Part of a small language model's weights.
Size: width 384, MLP 1536 tanh GELU, 26.6M parameters.
Architecture: learned positions, biases, tied embeddings.
Each number is 500 + 40 x the weight over its row's rms, rounded and kept within 0 to 999. Layers, rows and columns count from 0. Numbers have three digits each. The size before them is the row's rms in percent of the matrix's.

# layer 3 MLP down, 384x1536, rms 0.0409, rows 145-289, columns 1056-1151
102:476486461528477514507450463469437374565509508493485534531459521533531559469567539517494479498442484552447496517462471571516493468549488527490533501559447497481504514472518545398563563523444549563503513456448461447475504440489456435508546514541477456469503561481493428428494456536471532589
101:564550500550527413531543444412549544581555509508483404480413416555509489520518563503511426496449523491530469527498479447520527542541474505485468495494523463490477438406589496469422459512430485477489457528561521516479507560485567543515487500527496526451458496484525501536569571443499389518
100:477563561533512472535501520511530579416489420456488607487467533455477471536517589504567483457503496436471487469507506498524475432459527453552426454459494513475471483523521472549536494565558522541516470524477475463499459540472560597477545489546476460503470561511476567534585583555514490486
100:617441503484526549567466482495500504491464590538466508509497522434460487507461547505474444495537493507477481607505544509522553481458541488559497499523502465538539414506522469449478557500522521469522519469548471500457513562543463492463554438564439451443493538486512424475494531600495450494
098:437480501492495538479471508553455510433602560462495579465497515530469509557527436502434562441500470510458567508511555517509518516506522519577467457451443510526530412496426418494478552526510492432491487451483516580471461524494504494432474487522478492503489504440511434469493561523438472510
096:476496481488494522497589526397519532398478476519475461496555425428561481468526533488469449483525496475537545423531650474497483463504480522528515473476514401507549492514614554459489584451498482469552501498450513505432529411515513435473512495525552482508522464466566426451517545472578473468
107:500613553516528524410520544554475522536425553505479537509501477466425502495503529539515480480440516507460439371474479509495465537593488454468464473419578538541433522517489532572419455419483499554473434503515576487452487473478460479527508537431515586495546480505459478482453522531519463550
103:517498502504499537513497488577434452584519563544489552495527456545533485495493442594552463476464519498461569528588495482471465458543496494594489527516492575522555413449470542463524445446576481501487552497517551483551489546497526559452566529459485556502530463516465476544446536543547577463
091:527566551467513530556452552466523508511460486503529492447499511556509551537509456477523447487465476490498524490536470504479501549546532571519506421514469585531534486574468480451483432492521500476534474482421523501475499521515598463540497512474414545497539584538454554523418481527530510532
099:472513510442483464509504466438477467508526520481533489509487440488514529441543449439512460560462502530534511502493520493458398484467497532487512535501481427480522561516465473475461505498512453493467513475508493462511557473530532527460486493573503506488494486535556539490492437463493522532
106:454441544581535613523499532516489482586476502438413559443462520560485477513572537472512487496401526531509492442490497461459549434489517563540516504482514496505421559469485568531482462487555564498521538458505489416505493424490545467546476492440548459397599502522501481481460461519499425481
097:507488513524488431509519456451588501485533513509545437530523536447547522567508505525421511497502491467520529500469447416491517549554486478558541530456481454568510485547577499542470542416504489440446502516515612438427530479491548450468488463511509508474547438520459504533564531467574474475
099:595585580448501440545507453460484542495495511489465480471459462497479475500453549523503404483487487499412490458528531484511548542447453586444501521491415507559553528496416525571456477503479493456454561587514498588443483494573491497489510501455521494497512508540431532522525551605498485522
093:618504422489489380580461513442569462438459470488516563517504393566519470564517572488512493517596516528497487527483484493504503503509501452484455522489486489548503563581445545539536521419504434481422472517479489504567513517533601484561474588466518512526397404457534532508538491409493468534
103:448486544550479514458563561533517532583557490524496500497473478491544464453526556580454496449540518430463520460429484442533458555504496577536505513455480486458478502493505464538499468515492547435555535534411452471542531508463600548467550473573527494530487584532490484498469523510560527449
099:584513557556519532523510495473508510536532483453489474483484555491512462502515459502461474513494529493598516490493431547482449502552537498506489470516539495473527424433510481447508438503546509612489540455568509460498488555458501559486502497532470469415461454476466500563490484578465549468
102:509566482529526471541480509501484499563491516615512461509512495491495481477444526486546468446558532451443520460489625441460570519541526554497477501465532495544580529516456529478480463575536519506503567544529546514472473435487512442443465501505571515492473502491535474546497395486515519444
086:455496505391428537496434491486545451459480530524481485554478520440509461494486555487490475566513522460525578465457550492519514505544463535475461493561449490442450497567507486501425483571487543519537506520496510465548483479564464483408472497484476475537506490551556508548505391551560546426
104:502555475512491503457505580449488389477484516568465521531511501468490470440550496507477449472563500467469500479482588547499493478514448550540488580490473476506547469533459453492512571557512494427515507497465494536527453437472526500507495518532553454481465506456527513478486504524462468465
107:531459502517461416504545520543481544507465579584558476504414536495498463471461613437560443495486515476546475641482513568485453452524595472548475542474412493475557517462454505413486491443535517463583550504483466513501463557563505480459473453537447545471491479427501520488537445462490480472
106:473551485532461481482439455521520567570511480505477442463568504470464461526502539483505430426562496446489491505478583547462544508473493526535511525490504487487498497491509469462468567510524504503545507473557473492493534422506463635478475500473508449516525541516474427542448454519506535432
100:512555462457522572570458531468525490539548525492492502481502491522482538517498513448510475423385461465475492455488513549432444445526465502515473504537523432499480558505491494464589446489521445515495449543501498551564479549551592561555457495442500493530510481447451477422465481486495479485
105:470507516542469470506496510519531473478448439460540508513598468505499505500593474532523520463432522458430481440447514454516494537515525492494534449502555497468468484459463504425391498491482462580555505419547518555573558489484523549510522539496516468545542547552438533449540468546482500454
105:389505500457492587507490544474473521462490535486488487539476574472500506478511483481474452546497480505493463464520506488510496464475478519509442521525510499477441564519484511521495472511536530464547509447460472500456538551525528487544482541490520524518459500486577508485507515596411548526
094:454511404524443570517502528476540577481531448460441495530513488579496531601484491522536495458485561511477517455497591542547506459504507513513510509488477490413497540449468531482533465541481471500570490442489513444490514454494589514500504489416443467441469441412534486547475444480546465459
104:468464461503548482419469497503480490482534444421441495450484514552474507452448507524513529481525478515411513513462499535495483528515497485463497540493466514508542542491480490540478517473484517467492495494497527552495497528534461508549484499504520465480523429495524464523511445496499473526
101:533533508549483521409534504552434452468507478450489486518517541462506540478467479505462522486508469481386431509458548524502481557472473529529497482390463553513424498505552554493503487526478440495545555409517602504517493540507478510477506513520468459487436432486521489561543479466533457482
103:570444482531508450459544484505484597459539519508585476493541477502486512524464526448507541496463515506546485456514496453496541492487533504448496513528491538495501450511588504506554545531486526533490535487581443483505512606485551524529493480511594576494543464533434513509568474633514451452
101:552526528488452528388443543548446568427573488486551587488471513397460519548474513516530541526539496509494476511488450540507575427472593533468520488539522489523554596492537480459536539529514546474541436534594440527617527471533523465524530548537576523547478503513542524459481448472421441535
106:484539581476520478424448486510455531476466600495523395514538522557536525492492507525495441499429455561610471488532544542506570509529498538445496463464487478517554458558494528515565501610474494481468472515540491460531528507446465501568477514525465493509460528515482495505437578522484500566
092:562511510555502504533513477531445420500477486568462521432473500481489475472476420463509532513536509477532504502391485460513526480434507486563532574504492471450459524456433476431496566492449514471433523501493528516551509557447483464446517478535582510466536459488469485457522529604462511466
099:494378451463482466558456460540461531509498456489568430588460518504404489527480487389458401513528534506469529431478411461545565496563540477468453495511535426570553554479536464513470449435481484541497483502576501454485489450481427400477559461491473588549550574512513483496466496515493474543
105:455456487515520497554476474485543555537524481514507467536421555556485538463487508471459501501459495505532519395450497503494542570525522516441535533547589429488512537489495521447557530539495467456524530503541482480457459534494524401499523520528537499441508452516489416483477481506516438506
107:479483505476466437463496528449467491567525516471523497518513458534451497489511541516574501510402499469521526488514492463516512671486434512470528457494502493532509409526479478476536512475475554501404456520516520471432446428502624533506505461584510537484552526542499531475553480380505466484
098:397457529533488555518482545482516546499551476525503429500528530535484531527541517528518547494573531536476454571531481512456479425544502462496526527534527458503478513507492505449496547432506547442505547504459547515492499457496482545581500512519479513467532506483507500465505462513502473519
106:479462547563527543498488471506509586481480543503439585523495504480438480542431519522518456548454518512465474494549487473486510471449482495481535493474537449513560522430525504484471489533391450474404474536551557542520439511490549488532465489525550509474475461496618471483488506533583554533
097:520546591494469519495565507527499425468474485528538556503566515494510528516438635566483526479513503561502529565597406557497525593549456478491450493468465487480512583565498554484511432527504523506444483486434509493551416523451521579495496495464483494545419571477479521478494543408488552521
086:485421556554538487535514491456501573497523539497537457538427500527528519552457519466459445463463500559550426552542576443507418445447463488456488488505401526484455515446457439455463476476482482493496490547502487454458522486523518446527491530498551508422501471509470482466504448513517474533
104:536512444569505513528496489477554561535461543548457434389520547515472552461458523522505513505501541505498499552452539452496550442525528501412535529493524557525533518499537541504545524466478501451536518479517514513481516461535530510461496539432466531444550517568423474483563455438527527557
109:474483544469614526520440543532550524470545513482423453463524480454506514474429494501545522481483495428464552418510500466498420541512408537483452498478506502452482451539474521570507484532530470474455503452492543495542538391559517569521533522534520491465527492490507529506543491538468451472
102:492481500472471490506539532516561569441550554589440522581516534545547484481540500558541495463466483516549523461450520479483528441436536523452556463507525479564457398408454418494473481506488523516522511458463502493559500536508526478503528506552517607432508556521512480579577503454530460512
098:495506456465469513480475510442487507565524382496499534488514436517603483544562506505539470525490449511560527451469540469481566452555447458466475455543490462527487520487450541525490517476520554530487548502528496513520446518507504484500469488455463493503505506535547535498502478553503498568
096:475514424513559529401496517543449476535494494480560517475510439566447478516526414524480527515534503478448476475456528555522478444508512477507525470499511484499512413486508491555442497511475536485449543518481504435503515473548505547513503574593520511465436525461481478504567546431491547528
102:547521479490502487453516455534466541578481454526540517406477469524505522494476539464449406544508508511570523560391437519498538528524467510559492497540551470528544621485528522456514536466486506395508546516521455540510462609515526491511501518495490526537520463461470527475484504577488511550
101:561526473445513471507492444439474529507500549487588419506491504531472438488506523447490455523512467516458454506439588538505563446535509538425502512536530530517453571383504521514433535497446452502514487512479473502448483518480497367507508496487572515513458593517532467499486497433480506541
090:475566540549494575481411580475499505487486491533537467531510459544459547470553465431552357554428488552545460456472493509485450452538483577533446488471522548466434550522452470489457534556512515483543470526461537457501499468495486516553495487520524435528564510523491501480493500575548526557
101:440522523473521465518531442513405469558495487569473445502563512528490479475507435521472507497428508439496444516454451467499488483503504503547499473468533463524588378473504518530446511557526511521510548504510496514481514485429481507434481547544477520472539510529530590458496522537465437437
102:508521445441486548506517542496476474515524542527425574455552496591507501528511524517503522553471452595566452498613498529482464447531460466518503464507488450456465499490520476496546469455552520479560545488480518466510497504470538525519508560632426476470499461436543478466555488528515473538
102:489494531528490512528509546538528459423488504509484503487537480457538571475516541503441506462503494513566493448593512542469449477502528479508506465478534451526513509505486560524584557538458483488468503488466534473525502573451557524442502489510499500528516563536514486504508491499516534505
098:546436577540529446492515425530560514502505522502489478527481480442547499467487526514503559458525505462469497581532529446499475529389537553483501517496487452494460486484489424449488445559519514400501498537491519501462472546547537492480458446577519486539503556517512516558492489436506409448
094:554479529493476438541508565499425477458462486515557539432532540483519535518443446503589449493498464492549582561454502450509528471457419438529428489425551505535432464497531478490502488474516477498444492465483440590542513564475503543555532513571550506535420572487462496496484632582502560516
101:530577506504599461504576489513429508509532433495507454531513544551473522552506552515474488493458496469479615505466477429540486418519513495559540475495477568483474524485493505474495525472559532540512595475520491499483514528487445531525516517508455455562627498463515493449505407481518523536
099:491460430494544483495510530452467447498501492507472501479504458482498515523443504446486520455486469523494469502484453541486608461530511452552489528553525503499422502488461549473497439400485504447462488459551466456488474467542424591469518520528538505492480507458491498450498426467500472563
100:392492502477511450504494561472558450610446500494542520484504518453519522496465476472570558435541462540501456570558386498489528485503468452540488484447542559518437598513562455554560508528529460455500482493530530505561524461525466537550474510469549495591496504494523584506499431405536525533
097:504506518480472438605533552483461486481512522473527499510497517491526456515463525470528472501475452524473469562447516469454566509498514418487500502535482501501491528443417514484526479503482503457499513536465453533410535638475478416486477458521555494486426525495584477465472496483457555543
095:508575437532556564463473519472491466600439500504496556473466450533491477544575454509518530463515535529491492525483538532502492533523433459472474492479398512477520489497521530475514495507490525586525461521509399472517433617459510504535547505438457573488451539504482446561535577491491566539
100:507457527423438500540535430470488492471479496556491389551516511576451448451522524434472459498447509495465521583541467469492495501508515446476505501498479409524437550542501516485537507542519507515467541560497568535530566489433488561502509456500530440466511507525566537539547438482524557428
097:475480513493539457508432481533540439472522532422478472464575489449438468514584547470461500424456460515463501488480510542528506518399519497491464461531535441547495583477536531447479446513443521510510486491497456494451547456466509497523484466456502516541495435507433432480505489445525483594
111:568471554470481510458509461476429410447471461495498603486475526489474512505511472490490508555539478507560526510572433575519480498437508486494523476531478412467577571462494534517504509515517457483463473501498553500460464504472432510521524566491464501493413507516525459511457498499479594557
108:525473571535509567462484504511490431481420556499578444491446438482493522502498400468536470455462476570546476520558483495587568405383460550449487465513451519449509493497475542608471467497498517436491489516543462450487515396509420461513522480481471504497488463434525481520570481470490509534
098:435465513411530515475449500484458488582511461540534420536468469476456525436464364485478543513488523464491423538439497478502385508510480480426490467565517434537474550553488536556464484549487456462573544539470508484499512523475449527537525504507484509503512501527461548552527534503470480522
105:522422552516466497528449552459487526559556507504450555523507416472506491497489472490475510520503483512486503549525576459466480449458468517464519529497453484462507515529479514397545515526464459422530454490498454564464471432489581491504500532449552502526439468491508468481513501398498478581
096:553409499523510475529508506527587584430511563480441609489497505520565461486538473577514517487515519478479489402492435568461576495479521511472553524503459536552523467489466490513530494478480483534473535475502543488497484417486443515454494492527481507503461475459513527461454413447463447445
098:519490492517486569497475443496541516503508478466463448473432487463495523515483511482476432526568472509535564482534470553502534514451548459546514510529584520566469563441532507582421486514490487547560413479516499526449474479528513482585524518496508560541499536535475468442462520519544508570
059:499483564572471540460498516514537476488505515503474545413485485543507475536499536510494508458431506451516466526537546473483489555522490510483451429480467451484502487549439532496464488474523487480462493464472506487496493563482531483443512516544487467491520494504531512488532525487552556459
087:452499478557489449491528452532473498499509511541562479525559492607511522500486450501532396464516472498538488480416546503551547497527558511463517544498531489476501518450570510538524478628497493499535485599545457534537506467457492474507476509542516513532547472478515530477504510536472466536
096:580509481493547451490487524482454538486429545500449458477454522497421491437492496541501484564491470513504451442499536517497502574461473522509520500515462544484449497455553422494458526545553475488495478537524450510507544458474491480486491485574523504511490466488514476442381487585556616504
102:451497514479458467513493565517500468509522507485533522445451486406455551447536490527486458508517505504434532506451464554493467524577492487552504491481439527467438472531438462464447451435468504452435525558495501491469476461481481533500545505550494493462432529460510495479506496442478535500
097:445574475475523426457529508535513455471542474467563555536459505415469483503485488513534498450498487452399474503440468491515581493467474538452518487511454508502563510537506485522428462492486526521535523497509452481459512524528490469500487552563498461468552518507516494479571474412428544494
108:504491517496474537440445545547463456439500524539535506478546454522483525427521443527480542507577461538447495568520552542487525482533512507477518500455502456475534468602551511488464466484461467480407476529495558470500470473485528470556474519423557516524492481500534526469522487519485585586
102:567550529538501488622489497463520539429507504515513431488484546516494475518491495474489505475594501471469538453591497424523448498530534543506511525495505520456554475550467481532444500595613519526483467497534539516449541494513557502508524535527518521502512497507433500524520534469497531513
086:478517538519507474489542493557454535540458537511475523492539450553515485525450381545587440510502505510525505543447591491479536537480483496420539460447542476504509464526475476570495487541488504483486512553507544523490527588425434444520459529493503485521520475509481439537474533459523480523
102:480478431454481489470475490490486457503446453471513494465463447509517516465503481463487472476528503536505480540460436546487540453554488566473525540461476462518442616520488505458445522441546537507573496539478551458606594553501518518493481581456465472457497487526557526455582498440521453495
095:504518513558482526495429538567530499532451575479546480547474544509482540532475528556499478499504492484559478507547405446494524539476534514465530483475461465556489587434499470548401581437434537428471532515554462468535521477494507476504460491461459497540590539517491490465539474512435580509
103:515493484483506501533545422489496530499480466506528447526531528478523471445418490568537508548511519514483527440519481548466481416532504508573485496545444571502521531530470494535521559524461480526433539513499560510480459503485412448501492493497528497487547501528490502509470495565517504508
092:384559476528526557499509519502460453500517480442480511447488461577525496465484363544598419469492505451499493512536487451521540542469532460529508516466507517464387468617518481476557540505487495494501509414498416481516530498517437439484469461449513530523558517529472507520484547466495516481
102:461528494500454491500455544519461482524497488478525456528461484532455528462521508519523527487522557525566529548616507499494463545527456522488497492521514512501432494564469526463513464525531490507464489504534488526539434457483478476475506471575557517480501445417551574433515552512420498489
091:559399519473524532532427460555497540506451532544538491451526487439477523507507608563447443454521478545476463506614491519468387468597522525503541490450501523469581514469488428495522466445539558483513482512481486446521525453501524554484503575510444559556564518531575501443520487577450470528
101:499551492420525473467479416459437500570476544568562450487512557437473507502544449546561486525513487463498542516479488462518573543486453495490467460484539539522421515491481527515513489578475466426507545508567503571488532448514417498471515504478484486500458521478487505406567471559562486513
106:526498480467512435524468502558530552419485457456496562520486519394509454455527436516500540531536543418465586468479516442471482547499475493513461465506519501497470553514583525509440511464540562501505525410472461542509513539489533543477515495548545500516515526423499529517516519493491476427
100:476533441482509485452539530458534451528555538553464534520531491413469491458512504482545553516543511507471503510485531499454480530513462489546488477504571358506425389550511557522508415475536485477382525500485450480604539541459486594526474469542528553462405595474532486517494556514499519504
084:531482506502555458537490433520448482416478461500450520514546492527502531529517476516514356554539534514500507558515478488500483452453510485550481473504455566545495537539575474433497603513482446451493499523521546548502484493519538573602549534595540533524532502510443552540541447521465532516
103:471547416436550511530498536526525463558569457468518453477546523515503500508548478493453428507464474488516440483512540508469557618584499458473491518522491501491471483549517504496535517493501494483464528512524553509484501552475502462488484492485513489481545491534538549449475528579479526497
099:513465549521495530503490512493485446539561534490496516543495482524528510504520579566451529450532471477514499518486455522476420522498525497494488494526491548463578490490528452520623498550541486475566461502488515414444553442501469535468500450517498511526434456512443501446459499402512572488
105:450486564432489395526466400460475500487546485419511472489521478510511532525575461477516478498543493534475494512564517495494521394455489463488508505475492460478460496431405530514507463467386524524561461487501478504427539491476482580512450582518565489503461555473541442504444484487495481559
112:511484540499475560508468485513515449414518523481467470554497471463534491493490469460536445466586516432458500495396546539509486585527494429482529493487484533511445571488529529572566536513499460455535498506568435522437448501479473467471481503443465427555515503523463515493469461580529501463
105:467542509532448613469510486584543466481496566517426548456469533554503491507553445458525503427557480564447480369467433536496469598580467528536532488493447500477591504532481403518513526546521515462535471510518454535395510469522498515545509490474460441462494489516491511519546508608556496543
102:468425439493552476507449473461512598538518502474492493510461507453533557410529448533518559487462497509449514499513563495539492498409501489547491438477528526554505512515460514540513514450492413552461508487449592476499493538478497460473508473504574452519480449470472493525531461490526576491
103:444566472554512526464515459494523444449505511511493502510536484526533519464489514511508500490433460505482449508430529487474521469491508484504533485546472547478471500471524469463483473540495473474491453514496470506493556509532480629492528521327467532533501565442485466527422538499496546528
102:482474451489480493523538513483517473542558500471453463440496539413537472482498513585478529414471468534451466429533553436544458424528488562484537537484475503530505480379517529474478534526470455537497526469401508449543472569500459469532480463455484546500539537452407488481540549411537610510
104:506516496518563566448482485510470499472447547442442542478511532571531480444563424462529576542450483466512573465546455441468528486540514489522516495528513578503525425478510485527550536528522482551466496497488445389536506446519589483512552449506446517480547450515445502465500525597497497455
102:504478559531528500490507478453539510539487524474445532552533576567501532532494557480461499495394496440487565436498515549471507478425521521538526470499499481533585419644473490490538522497487416520517464527487521483521476495521497433528439460525545533479445480527474571455516516416525566470
102:488438583576481566605471493542501557520459448548413474450479487492500518529506437585588486544497490423436523490452618536501436451558511506520489484490465530519583481443437502456498476438516520499525451488458559523464475590473500470525486492507496582542482529550511442536535510459537496491
102:413463500466524454535486535499480527487541502529528441473462506427499550532518497489558438468424529540470499444454467544511462564513510505499470498505453578457501500469488487564461511512454488453533447495542477477526498508518548529502487454448484528509514525479515488473517490531523528514
100:502553526433460475512473510514519511452468514494531450514474537514523554417394479483483462531496527469458523491491504526467480461504514530539434513463582503448466520469413483514534518532472515447513493468500438486487523514611502427485487472526530475431508477520466507547464450467505473471
106:565486579472553472426477476464578424536501423444486522491512532523473454553471393475569488465515511550463549527413524520505449478533516515466490486472468544517423558530445459443553516445461490478480478510448548452538512494496520584546539521509583505526546475511488389453502514503470504581
100:510425497521537415454541516519537454577556505501506565566493470466564392517526483514570466488546504513502495479469537529520469575504454523530495483525503503465518476516514540557517503520474530573604480490575506476588541510513402517478496496524495476478416515486511485545463485464513462450
095:491488546416522498496516491480560543430534466535452479487556495560517539517503517501433537435489474496553521465565472432478544566500545477481509494478509470448460424484427502444510480491514505482460483533538530484429490549480535482540482453483531485428527550548495492536611472496541502529
105:479481528491525569549478556482474469527533453556504457487488435472468472544478489518492496457556511458545566463514468486511464551547539468521512496492518438521463415424505514526503444559541511523523591467489542415592473527540464435489492467486506525506535443465557476483424471459531474462
105:573546541483439565507500594526426474494454530589502546450543492510448452560488462527519575481459475535523405478469508472492538542495470496486446527480505571467464517527444496513484521453516494504525529535521522470501547561492485501515512471454441466506583403482523448544474539524492450469
091:492453466436500593477499458513492482471465514451556505534473470479497499541509471505484471527546558515481486442500499498478492501523491529512456503476467378440489579492494521539559548543520563566429521465487518515529514451553506579522508508529441507556490478419624436541582519471491371497
099:444533513568520509508461493504435466504521494486530534478505490525508509488468470481476508460522506446458457451495476552477570522446500574452450460538484496466455505453497526473494438515461476498488537506489551527403506512453499430498454527492510514502476553648523437480474486531481515544
102:512489595490466403586456454434496534471482526491482487469475436498462464523502441503519457490445504525474538557523496483499543479513559535505548439513492463507530428450480449464472439463486507518551499550516486476514474530510514549515506559532556557487544421511571533571469554582541498523
087:474393570471488503527499512516532515557518494503487526482465487539503527523500483490559488541513506544483489573533484556522456454505532445492460570491581553495474543473477566496501531470526544443514433482514520494441435552534577492537529494540511439485470470501551517473524478516526501568
098:479458556483539476509479503463552479502458471496484506556444546550430551505577550532477485469457475495518558505574563502500526451547425491523512492569497508633493537507495478491556554567467454545524513526461455431479482518493457524483547487531429562505485508472465479536569517467470474546
099:544444467488446489494518511524558502495569503512413553394502456454545511477487411507463523568482496511498552467500569478497541508455485417508511544471517530484506582552555521491507453494516418547493469534484476507449469605463484432479488471459546485482442470519440497481520577480508539545
107:493556482474520506473501492440504487524422504502524418548515561547436514485498510471518497539461497514515543568546465496554405520475489453469568496532533541561547525472475427490486526454470520497533538514499530486477542584472463414471475473485460524523587510482469562525639455418490531512
101:528432481556521533506473495544545526468455506417501494482497429497484551506400498494502430516490512506498474456449517460494539530488481500452501454484543519482452487499522517525483527577483487501476519495432493533551466492523441540515455512462474561486581525461497444537458483518487416505
105:540505512529462485385500510548494495464521474589465564496524481473507515519507484498481616498470532517568440509495468562531471381582493514507519526509526434436583471522514536445507531509520454493449455431547572477523457427507532570483506524503533469475520569467462594503476538425487518547
106:544484490479485481518501486514531489520507469541503374502517493459490521465444478477468543523449491498567445542517472449503496457451487541419492502509469521473514540536508525512488501522518492478509511495509602497562532421500542450481491512488504499493522482492475533513524478477447546494
097:469445511483539453449542489571473547500446500497480475503456437564452512494498549516411598442456476444489492415538536438512473530581499454446538459500422470486490450489546472547438469467507509565469518548498523519580510569538514485484532497495532509520531509513487452484489449473487516486
099:518516454541509462455450470503517511477575483474492511490512457536503470442539497494568517518482449520473524487501548525503462446476454513525506485452543559518485488438454486490452443564497482487452431530485518517568469548471451493575528488508463513482432483554433490511402519479527551542
102:497514499494472470509520511463581588505532493522543486554476497487548501439487507532501561504596498463445520484495512495497413464462499382522506476475513406459603476476478542431633473509484568514420500529492569479527499535527521478498491502503470482507459498515444539507439565444467510509
095:508484503492541598447483450578515481496400528470475440528498461474443466548478470419541492526493489456515534574413497476457519507503461490439535485522476472472477601488553523544472491536439528489507495518485530454494522557504474555491497513440459571501500482449495551549504431512440462474
106:395462500477512537511518514526486472528466507486559400503579508519531557434519549428601513470524469596567469488483508511481515513567509478518486509510523434488512575596536457455549493423530558431423480484550463493529496465495502554465476529514425475481549521543546503447535475510471481581
098:468517453509506490528494468583463492545464549520513555535531499537451525533499496467538534547517489502522516492486498474494454486488556448462506473501513590506486581583448497518500537466490494469483504480562492534571464553554520479506524515549469553485442525500551503507491536576520524549
096:526397443499511547475526444552485541523467509438573467514488516522541413459545542513522539466560515450519530496549485498468578580433507428502556501497511560471462528470528532460490485528452500513468494522589526478550470564477414483519459457455463506448531594557513556539536439366453557474
099:482487454510531626534530551543520425537504513504524521490508533514507453467516586522458547515482536476581522487488461537513502514441474489458451497491475490571359547555500428473561519478549554463462531501417470497460491448540492609498541491461466453474523467427475431516497473466423486435
081:489443488472474483423536513462468491440526495489435501515524540530432526492566452540502451489517479513489582529346492528538492514479563562472512462508499430524499467485489445513433505536493439509611521546518538541416461457458531511482536527450457494507509486493490418580506526484512459524
112:477457552494514501464550504478465464509458474481467426448541539530508543496562489520494451555446456596543496578442460483470434504495528551508525501506567525497469536514468484463490484433502524472541512477482545492496478453521466588538513526483552520529496448507421488506503404460473525565
061:484507473522512480432510495521469514484513492521531486513544481542547539468464489511488552497505457486442518487487481473500462517486462511493479464453533526497518542565490510509471563472506471474502485473462494538561514545449563530465508518511460551476546543465509487506445511521500574469
103:461559462571482605577499530516515468441495523416456538474562550513525479495462479611546497503508532488472529424534497422514446590486495446495546498505472523591428485544533535565484544463493517447474480504475502536538403507498503471465559504508547535509513532555516489557533463449556487513
103:525473464452535515484465543453549504499451475505543454535496566483474458534544470592473435527543519440514523444439502466559417479457537516522481482505532452470455547529577520475535538478540484473475474510495566507456518470535481482465517485545461486585507496483456515514500513452520508433
112:536392499549526482478476455512484506568495504454572514582511501529511500555395431481494486523583488519437502507500613453463558457424497499496479482516477548528502633461462501564498559509505477401587459496523508493463477507481476494496466571601498533499442520551560537517521523450448584523
098:500485493518530440580448446401418529495450500502481463521566476417518478573485499553481574471492476519457472515472553469461558528405442508517501543471460440478553400532581580540442480464510459493543504486559464500530530538537521493554475487573463486528501520558576520442527497456490490475
086:456489480486529477490561489547511438535488499467499543498466502531553552565491472514475474551455509568507561550465494422575479525544541456516453505470460523475492519508466501505497564500552477494454456561504527489582521508506513408509488513542462488495498561453453518539509471495545467532
095:541545508483486504551488522457542516540502516558544485491537466501559568501520520534499421466450494438458496470518555442529412450546514569546510522501550532520445528474489611428513535510503497513522485524501534469508510465511424472438490498510451465498503500528533553517464484450520469467
102:544429486475515488486520557475498450499486529580576444502458491476498467504443488500505396549438454519525472505413572472516423475483554513533469499502530452490558548474471455536540505435515516481538491502418561469608534511541517482441458539572434503463485486547449487487518476480474485474
107:581538530491493494540535513427560495458424509495476494448428544477422547517510453499466538550483475481537539550554535409530513499478461534496513449520498451543467385526543509519424474506521475523517450477398474507401476564471542452510511480503521477481535538485525445436503490498577534520
099:505528466529517464502502541568444500452555464508549503467561496447509539570478435537576522408515509503492493452523496463474464526489471519396503566562463607488478505443445546456418563470467434541518493529491489499448527403491493614504504534456545497548508525500481524538561458517450505475
098:544509455562558488465534468534554491430470499566460477564565478439562447542434552489471510414521520513449573467475445522516508408482498562470534533505484467509522528559466525466545573555559466509532539572538526534560527459508573519500535513455537549478530480473540598508535501533477483499
109:474483487497498483524512464426514514520402529524486378530489449562520472522473492561506445530476509515495499527486537516501533608435550534460484488528512462479589576510521525473489559502449491532484464529548490476547466461499495496515473460440525538446516461454515501503470469405531464447
102:444528439571505581474506526465434529487469479451488443461509461503482496463528488509573411472465512506561489500516464486519495422501502576503472477446543503465499514563552509475513520448537551561472537553481445514446524558537544476451533457525488521482502593470401502505515588559497422464
100:506559571555491463513466565465518480462549517508506492522435473455441572596510468547517562499457483489511524550483586491521463483489453525471450477536428467480522454538485590516472421612522540514470468472504474505467508543462515563489505488526545497430423435452528444510411486463500449559
102:496447408444405540489482515494505508530421510502477567459440490413459524562450538551552385517519555390528481483496525470452573485450494492525506475438558457440602513499394525452516496474528553633459521463513497464421567493559457554489499502514525524448571504473492413479501543462472515491
098:435482565492488464480490518496547434482506501561499413495466546453483588499530523487475575568415455504520499443561466434509562474552461529486515463498493496541517466501545532553539505445425499478494501494471528442470488497492537455514473498439483523544495473505401517433545557569489492567
106:462480533496530511542453477435516458405525506514438469501537446470504549457563518428503504522467482507481538481412419472541519457477483525468471518517504386495489545531536491481493465509531452502532428509483437503486486462537553527556484539495490544509522500551499514436466520541531456540
103:462528567495513541453498439526522558479412541494495498539504541403475535396448584430483574561465498503499468519537447509525542593544496425488517527458506485513557574417516516581545456435498463495452504520538502516475525535460523580528504492469424473494455417489522500476494522527459562521
088:486587414558502552480531450514496505462550495445516611507450485377550444477532529451534499478552524433440514516465583568512414458479541414527475569470463514510550560531527483494554461479497526544553498465435459524498433438444410447464507478547438430481419490439460429549516524523465474467
098:499459492444410513463424432480484434521492553449481573477522546516553489496577488584484533444461499486431545451492475459483510528447490569515524493520550457482476458488439482535506501431504458530434507546568476494578485448505448448474484549464569471439548387513491533457468464457483475488
101:450505493446462530465494445566472485520443505455567415496431399461545555537530517553465548473508514542545489492493445578477442490536477486505494492489492484527495502458516487460581634419492555453493534558560580472409557535489480493530526564429476513547563387553476477540449451501444586510
105:587474562435502553550569439472509542571453561596517496524499487487520480489465510493412474503527504467536532542480515515525549585475560539521505468495534469538491488553566506509497457506512561495446484507524526503608460473478429520467513421503445527422452513545468494555468504494482475461
102:547435533556494466492491480457444555448573542526505490513488533550535466573451526444528403439552459523521497481483460467475452545487471444563510475521539472514541384484520526489477511500505480578520488468607516510462437504477473502447489447422477493461436492467447599531483467440442484491
100:517454489454475574528481539484451494552517479533551509544523535487546474473525510501480497587515526441463402527499469561537444409559521483557496540458486574486536554455494491523583564567534502459591425485446507565481509539505399491460549499523482512568498493488471511523509512485522529443
100:478552548541480465529475440476508468512551513534488562507555533375496488563500467492510450530544502486481528502453433567496559488529515453511515516501480615537655515478555528469493531499495472452498501456581466450581571564485496493454462518552485527526494525512551499519511519501494547447